From a checkpoint of a small transformer trained on Wikipedia: 8 heads of 64.
Each number is 128 + 32 x the weight over its row's rms, rounded and kept within 0 to 255. Layers, rows and columns count from 0. Numbers have three digits each. The size before them is the row's rms in percent of the matrix's.

# layer 11 attention query, 512x512, rms 0.0489, rows 0-99, columns 0-63
049:109160175162101126147125105126187106137141127139108173146137111160148080138112125117149233129058060159093173146127149097142162148133121094111135100127143149101089128138158081153154142094102119
054:093136116093142100114121139157109135190104121179081117107095102206057122137137152125080153184209102141118187095100140118076114129150137164164138114181102104144134156142153159152167174155140114
054:049111071133115109148118171108107059172108123096148155120169136094126148093075104068111176138124134077141148178061118134092137128164108090113125166120115124125136067107137174061141134125065175
051:109155104126107154142106099107167135115104141142087138139161158113126157153119098067098096123071136132126127138178136122206074132092149146138160106189173119114082114157119123177140157149136115
055:122090182180107152088135136167138096122071105096151112115107110162112127124135141185136125129123093097100170126152142156159073134097107129124116119159106115195164110097115162173130080160121088
052:162134162111099081174187158124190195175151139129082149135105122154117119162139054156126084045086119071124090164162112103138149073144160095118177097141132178159174066157093139144136157132153148
055:100090188085132151191056123132109159056103140123099091207101138134120159065098154197120165104118115138184164129134102170106136152127086104142130121067139074178086102154182119059153196101069093
051:165117087131156156095081122125160158134111113137120128144152087134143152132069085135079170164130099139151107216172124061146109111167177101163085174114133141116094137133199101052084133108152114
053:165111164105077164081179133174154081173085118131164141094134106116139154189169088174128135113101114188251143117071133121165113121119162139055133108103075132154105160121115082128114111183158163
056:146126165133149051149146156133108102176107103140096105119158147149117139170117131142131112117122071082142113140082117161122082173108147099116147136075154093175133171137169130082156127087085163
054:130077120140080126145170142129113154130073092162136122127103109151140159157137156127078152104223134147098099133143120152102095136112100168107122134205134086173116116116115126177098145067096058
063:120163104116085193072148164110130148177168135059105168137105148057085122128118124077071176153138124119019157145131120141088117086069109144140112132154123089133113123096104108166080085123122103
054:102146089097139143148162146122103080142114082105092128200168091140070122075136138167089122143138113135073163119107167093102146148136166134153147117125097099128132069153099129117101144119122101
061:145113150144091139092136147054153090149159099165160075124105139133082182085140151084123078059129105168116055139100125070112118153074143178096126080162137070109116162110062145134064157178143131
060:157084133164049168124187141106116180142167105156209117099140168093163105081055173125119114109104082199127108129111084113063117173092105173134129129167125066160187111110123042175109121125083160
059:063139134146127128044158147118168127179163171145172131084162163125157153105118112046132111129175081137082178098177099075145118116092167160133115087109109140074158079102163133154058091168116134
060:127098115138088102149161159102063120171148134118083175117094079111144096110062181089128151142099131162125089213147172125160118101142118132138075109096096128161160113173138076020128210123087171
060:123171074163086169125142118167123179134123124120146147105129173175165108132117115163104128145132098069119124123169166104110139149071204114131109133174098148047147060125083121145117151182138139
056:112178057083161076173112110135161093178172226135128147138133143157143166182150124099145121148177123139073170123145156097118131060160139109081134132132116127108141085129087203084119166131086115
068:151103120088178133126125105173139039149150138130141124139121062119137146131165153121096112139120148153161126150034108154177153094086112077054137134134131113066081128134212118159183136125205114
062:109133199152133143087171122108086213164143137106108126161131183108131112115067184130149129094099130145134017132149153124060065123064117157126072168125147146164129158140106112086147143077115124
063:127164073132103108105113082123119105139172118144184099086112099139143139076147069113134130149143108130090138057159153100084122111125175122149193129146120206168107017116096154119089115147118127
064:133093106096138120099098133140130162092156128110128143130056133145124062144168122083064170161163125138130096174060104088145152170107092083161119151136156122106134134097136022116123111127141091
069:102149125128099147124175117138148159139174089128102111122147107126141164092088083150121094088121053166125164097126106117120165130139184171167130113141111182114112059116073130121074073120109113
061:119107155059138177143109133113164199119101121094083157142164163153145154173105206151177128118094152126130115146144136198122097124097068157179114192136159138169129200165125126132180147074169102
069:174158100157067109101144114121148117129149095118163161101101114105135124075121085094162168146126072146153086126182147105079119140116164137143147117116157175115117081102098031139091083127110160
072:179131145128093148155189116134140135135158107141165095109158151118168111138084088148164127143100074171067079122164107120043143100136157154168167086131130161149126062086083140165095113095080130
062:092154111093119113158108147204144087144186064155160084064188126119143188104179091136132159191111086120100146112113164133145103074101149118104123110148086121151124070160113177118163121116126144
071:133135102153116152100190161120141169145167110102127172121134112165061123053177172197139166127160112129150149083095125106148137124126163125073123084112092165100149077123064142156132123113132090
070:139100165083133120104078161150130111086073180181151156106160141068120161225127118134125140130140142160133088098120108170159158149096074070054128122169096125178130101165153162175104164198070059
072:057126129154152192140132145055127133116134103124167121156169142107105075123107138150087085124192130141082141103152090071119116126095117090101141120126139130171162172160140117090175128119124185
076:188069139122100157150112151079156121127026137124114160103121151112113109124126114100086079114137115102128119126128112119155091132110138171181156183197154145163145177098116086115131174132152132
072:105148140159130131123111151106224154140167121154122137173147134129117185178068145104182119098137093176075125097162148094086139121098112116114091077117165177128099074094125105073103177082095124
076:127117121088150082173138133080120081078123125151077149145130114120096117146158131098125111134171136143129151176119118154174118112122075110098060138166109118117171140199116127090155142147103163
091:151096128111164106128121139153145137099080175146129136143074176122178126134100142165147132104086171162171096108112155126161153191137085102146095117090123144168125116126124103138165096134173168
090:085118129151091116129117142108132090133125144172130121116122153124152168133097134083107150079144196096124176153124134138116146070153099137173119137164149150172156118103116097117170101076089114
077:109094097134176059059131165134141101151091104126106144117096132107154083103101156131109148083119172120219163146096148122148188090141146143104169157175078137121148170117076149189142030134183080
081:153126160193111137104126112101183158180073152126134102178172114139128106144152108160171140143150053165104135089156090120061106161132174155149194100119165139128075102089162087155109183178142097
120:163113100097157106133154102153114146106072121092082145136088147106139112101150156177138147173096072147124118120130143115155148191157170108122108142096081117121089126145095150141102097152167124
091:150146111177136098149083107135150098121071158154127154136145145139134119136115136078180092114042140113138180114094174128091147174181150140164084153092144140172105084103115094130172120063106152
135:143153112114075144153144121212092092167186101122144152082176099112108084123148118111201120232057105104106093070144122144121122142123179134112104116086120155146140081109208094143161129109123102
127:095086097138135113119143159139141167114175088131185138131133126130188139136078151158055088100088163039186104071091104072185167071127130142124157101105150165151082130128123148122135092125105081
138:157150115096133160179124133124202150163121126144136117085125093111082150160164092122179089153233117153116151055134075098142119150157124132154114140060152106143127138161085111119121184085162161
145:163159170080091149127128120141116113109182176128139124143079187130115131103121105119115133160145126140138082118155102153079108102136109130174038134194126135128148084130143153103170127172160166
147:115137101073150119143112135135149148150103055096117117100101068072106146152142145099107114148086137116107153104136109138173124131083074089146164107141177131135171110104121044090197108122114087
145:152162135145145138135144155108103095128144145154108176109144152119097129092077137126175165141097136131113116199104107146148120066125115117154124127056164151165107111121120122141133140141145142
152:130101094082110156105138174186170138118111151156121195144117091148132112127171087065131204064150153110163164099178138130140111065139133100145105117089073114115169138075074175140082106121137144
145:091091117066148155150094087127115108110109105119086089112114085154101137055150100171157143084139129182096089094125146083155108155115124086167100163132106104115127148112090118161094094111150157
168:114144187100090128146098111125131169110101088185128158112099092113120101184182079140177130130197101131083111138134129092160131135173151133138166143072102156115153215186123195146123115152097095
156:131071186122149065184112118105129094140163133102135129134115118160121182117103100144141146107114081128091180186176146135105157148135104129131104134096137076109182074102152129112122171126129152
146:116088035133153132112079142129165144182119169116084113142112080096082104152133117135173174166144097130137097129124084146110149172086135094164154172120118176136099088077184158251119098146158036
142:129146078169118125131100141109140080117145140172118111097161132154108147141102115113161105147156146092175178152093166118136122014108139030090131150091142152179135160136084140144156144132106142
162:141153161191111202159051121077149146090162170141167189163161156074095151155085167138047102118166080071116121197134108103127156073097142101107131112121170147111155158114117140123152171185161127
152:056116090166152140155131176154140122161146163088102169142148122115148171060124135101132089186127134136066096069122178162135159088121150089111073196054158125147159139189111144096164114161105118
164:081052117167152121094107087122200116121180165104176122155181083159150157128108143182092156156162146112124138151151178170105098140165119128164126206118098142145084119097103149087132128080112147
164:129114097120137176144083095142100117164073167133117059091133176069073127165126176112141110120143118086099157155148198140107150133128127139110141131147177131117121150108145122143167182156145131
153:154173162092157030161135105165087108141132134172143084135111146127139139128092071122074090124091166037120180149088104057117095169158079185105116158167116149162131140123142185169094088138132089
152:130168072075094135161127098144198113100058158167124075075121157094129129144105140169169077098124134093153150100172136129184153139109069131126092089146126176132110131150163118115176098156147142
157:164176121101161185087127157091117103119139060132114174119137072109136060131161070130155103114128137137132152094040167130122116159111150130143142138098102129140149151118145087145118100162119101
152:118122199113184186171133118149107078150099138129125143168107136138118090121095133140189187194082111138097109161150137139142106119123087158069146044201180115140125157058159136200132180090136110
149:087190110145186124150123206121159212194118136056118095099104139095077167137112153145190149117120150133101175151154108080164206154091158166116176117160124060100096124176168079090126153146141124
154:145096103121198119156119101115130127117080124149180200133170090215178111148146136142085127103101146140104147128133194130174109144085095110141109135120083109156100132171159121127171097064135143
156:087147101182135164126140083121123088112128111160088198215128129120141114088148133106044083148080121173171147100161159168085097119175160155077146152072092133130157110125102146130147143091102148
152:110126147153128145137174095140136158159109109139119088112123082150091184113095188159109158102137117106145129076138117104162105098103101154135135091157096141119088122169152170183088170124194123
088:053162153200133123107216122154118147122108133089119103093184096159146151081181129099095106092205111107113103111137087081095141167126129062119146106142145137112152143119098166155054062156148124
078:115107142143099160139121149116173073137146154178110113184172156135134138152091067148118145131130161122121123106177147119147197110061065167200149082090102156094146165134103136101123150093152116
080:189095122150137140166090202153147124128134100073086082117145055162107139153122136144132170115119150151116107086089169177095113128099106160135109119053117153113152144128159075149166165090072191
082:190138240153136174117131051095200170173112167155179161149144122096157169129116135172190110138074091118114124151117109099094057034102086125106176095120171070087141078113120133120183156148119097
090:085143175145154161095142075136129164133145147135137150077186102127067093081094114089108087146159123107117097110112160177153138148093138080128171096141139137103185121129111158131130061116095127
079:151117154155087160174168126069112140187117135114133099137171143130124118158074134183123107168147192136131169171172091138191068163089094146207120151112045117131046098101154152084134124114139134
095:109134143134128150110170069117077141098156130157130087098081129108108102096120185093142116118124103076131082099129162129095102102152079176095136119105147092115119115126125109133119132086175118
085:102102115109078152198132118101117147118140138085161127095116118124150159178143156135079066122143171103146138118192084132123128120102117113181137198142120173114113178118132119084148099171153143
079:086118095102092122174100126120042112131142078112056082113183152152123091130181137103144135195151164107102156168142103130135132113105095071182125133099068133122118140124137158169101133091142127
084:038102150161100107088135152123103115125137095163090126166051107145150167117119124126152150137158111108160143089157134116080188109138165159146089124133116134165144076136167103088070208151093144
090:132108158143139156124106183104137133082132123096138144172084150141144166189143135119128149127106138133111180175158123125163099119140116150225156167100099175119040080141113131114117197154151132
080:189110150094246117118167133109130116080127107152128100150120163165081128127125132160168150108123093133121089143105061168104142147140148117076103111134167172198151163134088122140133134121119087
094:132128148152140135077121142109092102160142139109082150104126120121125182183182102152098109110122189134158126087095089076136134147177161119148127056163120101159125105172076137121102110169120154
086:210146108130153143126107123104086143167107071138108121153160140116119124126144117190155174168082069214134216142130148074127121165149179151174169165185171114151178081063074111093081131147126130
091:111099150151180067122217107193097122107149170146141129114125150131105139107112151141088133100169128100137147123104078134087144124106136149022101092134131120132101149161120115139164136112136112
086:165126087084178124172125031169145169131121169080150144061160153123122103115151117096104108130142131128131111149146162141097087149122142117094163125146124178088153157110086099160121058141175103
090:113096128100154097084153095171127152169222111132113073113163187147104158143141084121116082069128075142102186142091192159134162100102122099156095110148144087107171196137135087131152143161146069
090:099090119125165129151097083092130157120117083126043157151116127148119143133105069137136112120177146144143164106139075151098124106102157120178182084055108109100066141163139093114115140148131134
094:122131154150154062124078210141103102240089059146114145151129096179108137136153123163106115153111145155165135136144090101140140105118099157160109142108146115124116163129132071151124137118076180
110:080117125120164104102181143234120111067110075147105086185059125070120115110114183133125133119170130052165158139091110141120147160069126102128054114134142083143115140106182143143160160084117114
092:134111121092137120173066095203199162070161146123122112112111122184139138138137093151102091125120131096124120109136160138138090117064151145127180090123111165127091182088129117172190119071181121
096:110133149133098135140132153084092097163112120110095140122104134118131098124174151148166125171128137102108116142094113080136128177119082114160104084117078130149070096093103145075083144103122182
090:133138146073119051126151127137160134098124190112131070114164200121182091122139147095104148096165104121122124181096102166105108159103096167094146120124182125128197134092093144156125103138151136
097:113138138095075115125150099105113143155121148156120100143106106109089119134151117126101067127102184180146109161200131107106143156114127184139152078155143168129155122104128124083104114160134099
105:188129132084156140089100082129145143106113118179143105079078137153192125143107137095139116148146132137165088154077144135121092152189165105125096115137122191135133088150161146107161132115125135
098:132093176132127145110117146126130131172145155150151159112177136144115112153196127164150056109108092135093148119133131131181129097080181131046155092178135126127138123131111123126098202204105057
095:071112118118090145153143070075155133142158130112078146124122155104196140140124072121103102114074111077101127156192137091123102131091137126105157128097124129149174103050103078113086115111126157
094:119166046088151125154117113146138162111110082150104168172089106146146092098060125159084144118156125087116157101131112109142107122146081128175151130107037057104077097123108130107143165132155187
107:096155115150088119143091128137144137142180126094096139101145138138115190123156072188060119136193096193105107155161116118127112119069084166145169094083099133077106133136094120138132100110157086
099:179181159065109214099145144034183108136066110102155143135110072152117153150139177149151083103049147149132166140116138121122095132163109101143083082085155057100150126083115168127079132115096111
098:103131165140143065142180086131095164105115089166089088103157155161183136144126110160104138153103157127148127160115107090087189101128138166098124184077120110152197105118082137138133133108113134
107:143136144137129121072141050153155120153143132135131148122149118154068169123123094171082081180182163109135116111146138091156145121119085115111179112193114168134098140084123181196169147142172053
102:143105141089070081137102136084153134154105114181103129093163097087159166224135135122093060138092199158108119115164160077119226124073130149107161092088127157134172167106170088114095120155085131
107:111155134090150159166141120085076148121131099065149085177107167127103102116168160138175110127074178071144117122159139093099103154166137123145076095135110063163134156150110080143178124128142146
114:143089113127088089139154088077154185172155148147046208066167116112165134099105164094147058077122171167145118121119088108118117139073127121123126158135095148090123223151129122154131172112078147
109:132115133104153101145106099125121125106062126147163090119123147143127129131166152179102066124141181116130131110130138158100120162135124162118095098140093129147130155089136126118184094167145158